python train.py --d_model=128 --activation="squared_relu" --norm_eps=1e-06 --attn_scale=0.177 --parallel_block=false --init_std_qkv=0.0442 --optimizer="soap_variant" --lr=0.00583 --beta1=0.95 --batch_tokens=32768 --dataset="wikipedia_en"
Each number is 128 + 24 x the weight over its row's rms, rounded and kept within 0 to 255. Layers, rows and columns count from 0. Numbers have three digits each. The size before them is the row's rms in percent of the matrix's.

# down: layer 4 MLP down (transposed), 768x128, rms 0.132, rows 527-537, columns 0-127
# up: layer 4 MLP up, 768x128, rms 0.139, rows 528-537, columns 0-127
down527 095:126157138097124185101124067111123088062150149121122134143112149160116118113090111143125151170142106169159128126107154168112129149117077085138158138086119114125098156124142116118115132099118119140131155091153125134141156099096116155145132125166133160129110124129153083091156095139141108104115108110075133105155127157135106134153186156102140131116109141146121106138142101106113133136120
up528 116:134123171149146123108084160149105156107142110088153171104169135152121119144125126082098115108117100127122163122066131124133105142128129135168135093099154104117170156144124114119136149119120111135158115133098154131145130110107124144143166107133154144160134134127141109119150177115129102108170158062096122144161111134133155114163140145138127150159129080166107123123134144119191113176114
down528 109:139107131137125128109153157137125151121111121134140154163133118069111110168135113155151113157101161150105151130112096133118108143148111148127119172105146151180137139106104087113132099132163163139051139095134135127123136122113116127138121146119130131094154134165095167088133103116097167181098163083110115114126126110134146123114103135155139136125126146080077094157123117176104106124102
up529 101:121120190124100120063140109112107147185143145125145172111119152133130134140140080117144122125101147149124123141111077131097152157131142134162143130146146116119141184120159132187132107112121099106136100146123145115097115100186123140106100133150113090144180138158122118114181136135137120169115153124103141151115111176115128098105127123159131134177141148135150132107106098136135140120157
down529 097:135099109129131108115142073143115135144137075110130145160137102148136119083124104161132095127142135118115130148130134155129135099133103159137118120112112113135097134122165091137098094096119118134124112091123151135110147109139140164118110099095120100120142114135154138094152065072104110117085140135098194105090112123139167176161129165136142096124130135087145091162154124083132113140157
up530 106:125130135155090129166112109124113132166110125135176105138138110078167139128147079116137119097155114125155115130153152118129174095111117096124143155115105129128111126137153131123098121142170132150132141110096148114170127136090163134158128142098122141088129147103128138139119120117116125148142166166163108126108098149110140110115069123099087088153085193145144081157144097147158124139091
down530 110:110092149116126135157129105149134113136095117080152163149171171107120130162123133120109131149161139115129160138107115118141164105103159158115123147123161133083140147179120127128095108130110121160124140159113158114133131129088128125163103147138134159143153106129146165116136125124083103176101163151115143158065110118105152145108113097102117129137187117125181103086121147140163100107134
up531 102:120103138171126146099087137110149170137114127121095104124106140108128092127086168123131127117073084118112117143163094127109140114120150145123158124152157132175133146094123143095125185080126132100108135157099134119132119114123089157166159156142178124142158136124119136145112141114153134122146102105144092146188115110112139110107168152173142118112150104151184103121122099127158125137137
down531 099:125123126165140105139123102135137089174150066176082089144156144134117145129134146124167130118159150107105106117147127117135084146103109129147146089148109131114172102117125128141133108140113136131132104070169136111108175122120118134165149137101152112147126108134098129143103138052107116126080164116116121138145133152077131162133133127126107127132131118092127113142153143158153066111111
up532 100:123092135137133164161150087090127104119117155160095153144125095116144135174068103113136127119100084135128107146119131151152142131098094140122165131145134129130078109135144152118125084125152156111182148155126113119130128138125136091143096155138149112108123170100098153120124103132157110110117107078112135142158119129121085120151120103120120107122138143106103066115108132159112194132084
down532 106:125131125103055106127133142132137111160160086098143162103124107107141110145125133099122132110125127126122119148121156164130123077102153092096164128121123135092139092180138092115099075097133123111125148156123129109096133155133125095120156159115132139139089183141144106150123083081109100131092119110135116131102097177086095080139109112160113114129152100117124151147123128129133099133139
up533 102:109112115103127128140132134104148108122120152108098136083129124120117109132109137127142147126156136128098143154091174118174140098162154095118135106146126099155135104116131126124122138131128173140148159177175127091091128148153067125140069145114145134177159176121132149132106155141145118141148084115160147131109168125120143129134102115114128116118153145103061087161175123116171146107138
down533 099:121131103114162145179133138103139154125147104125095117171138079134122150100114103124154114133125128108149143142138120129121132163125123117197182106087102118103102132086103167112145152103104106151086136112138143105137176134083118132106106112152086143156118104148167159102147085135117087145124104144130131126093100137090109169149134148128098098136124078103127144128102142097106115125123
up534 101:135125133112138078106148144120136149110119062142152157115145145129103143128119104108121113116110180151176067126124131099143127117106168101091101177163115117133135106114125145092130174120146148142089128118112084114118167148153118148131148151112139137152131165147114187143105104176111109127128176092091112108108130169139128115126140115160115134124118178143121103127086117109139119113134
down534 098:108118119162113113176170123144139125154116135105120115166139105108141172147120141083140139136162094132100134124115143134131092107107191129139138151147084145079123115145151123080130140129119097144151134129128166121129114151117131128117125127154118121152108122148107168120102123125172097133092149086138142121117116146123152168120174139164152118125113116072179128121092085123069078112124
up535 110:168105144131142103174110141101116108167151093149082119124112099135108105148147159143153155176127101166142171146116142102121125109127103167062140116138137107144124095120124110159116093155106167127166138097120120133109102101119145081104161137132106139117102132088080108114112130122123109120156130169129095140086102139103159104155111139104111078116134144119147123146109119115100133088124
down535 101:121142141106160105107142137132113101112166123133132138125132128162124110179138116129130131156139139104130145071133118101123131123087117148169149125113184149159141096120171100095148129143154137102096123148107136125086098119131115085118100145139140116140160141176112131116099136073135112083133112124111089131166095152109141127104129131143126129136116085087066125143077170152102176110118
up536 115:128086148118098116162114125160151083120152152141152123112130106139179157124134181159152130130129127159154119105124093130113102128133150172134110126162102086133141136115096149179155109139143149128154113115131149142140092152156112136083145125083119114112106127111126120102063124174132099141149150106145163092125105108151124115148083124124132126152182129126127061117167140128125100139122
down536 113:125159100152160129134079103142104130145076117157108116096113156196171122149098146124121126103131122164141104124150129076107086114164100097113124145135130140131103110179121127126147111110133108110102151140133134177139131134172158136132105126121094150141136102134099131137131161152091139132121141103088141127110100126142139170092094154162105114103123160131089104149171113126116078107122
up537 099:109169132147147122102122202139155150187128087153103102117144136119118123115140161130153111131104138160105131163095117120173144134155156157144090144158108131150139125123150120137137139167173111106121133094131141086096115147129121163098142114126125110080174132147109121135139130142097088103160121097153114085105114152122100137145114139136117125174146105147138154107074102081132147121120
down537 105:114115156137127130115157112145116150114134136102134157122118109103115082154070109101103145136144113116155137129090072149159116124169106157137129112093134112119169126161152138126144100142126134165163115129187124132116196153116146153126129137118088129116070116106137166146119169090123139124136103167118128079148143124130127161153156177159139109167134103106146160126147140110114096124136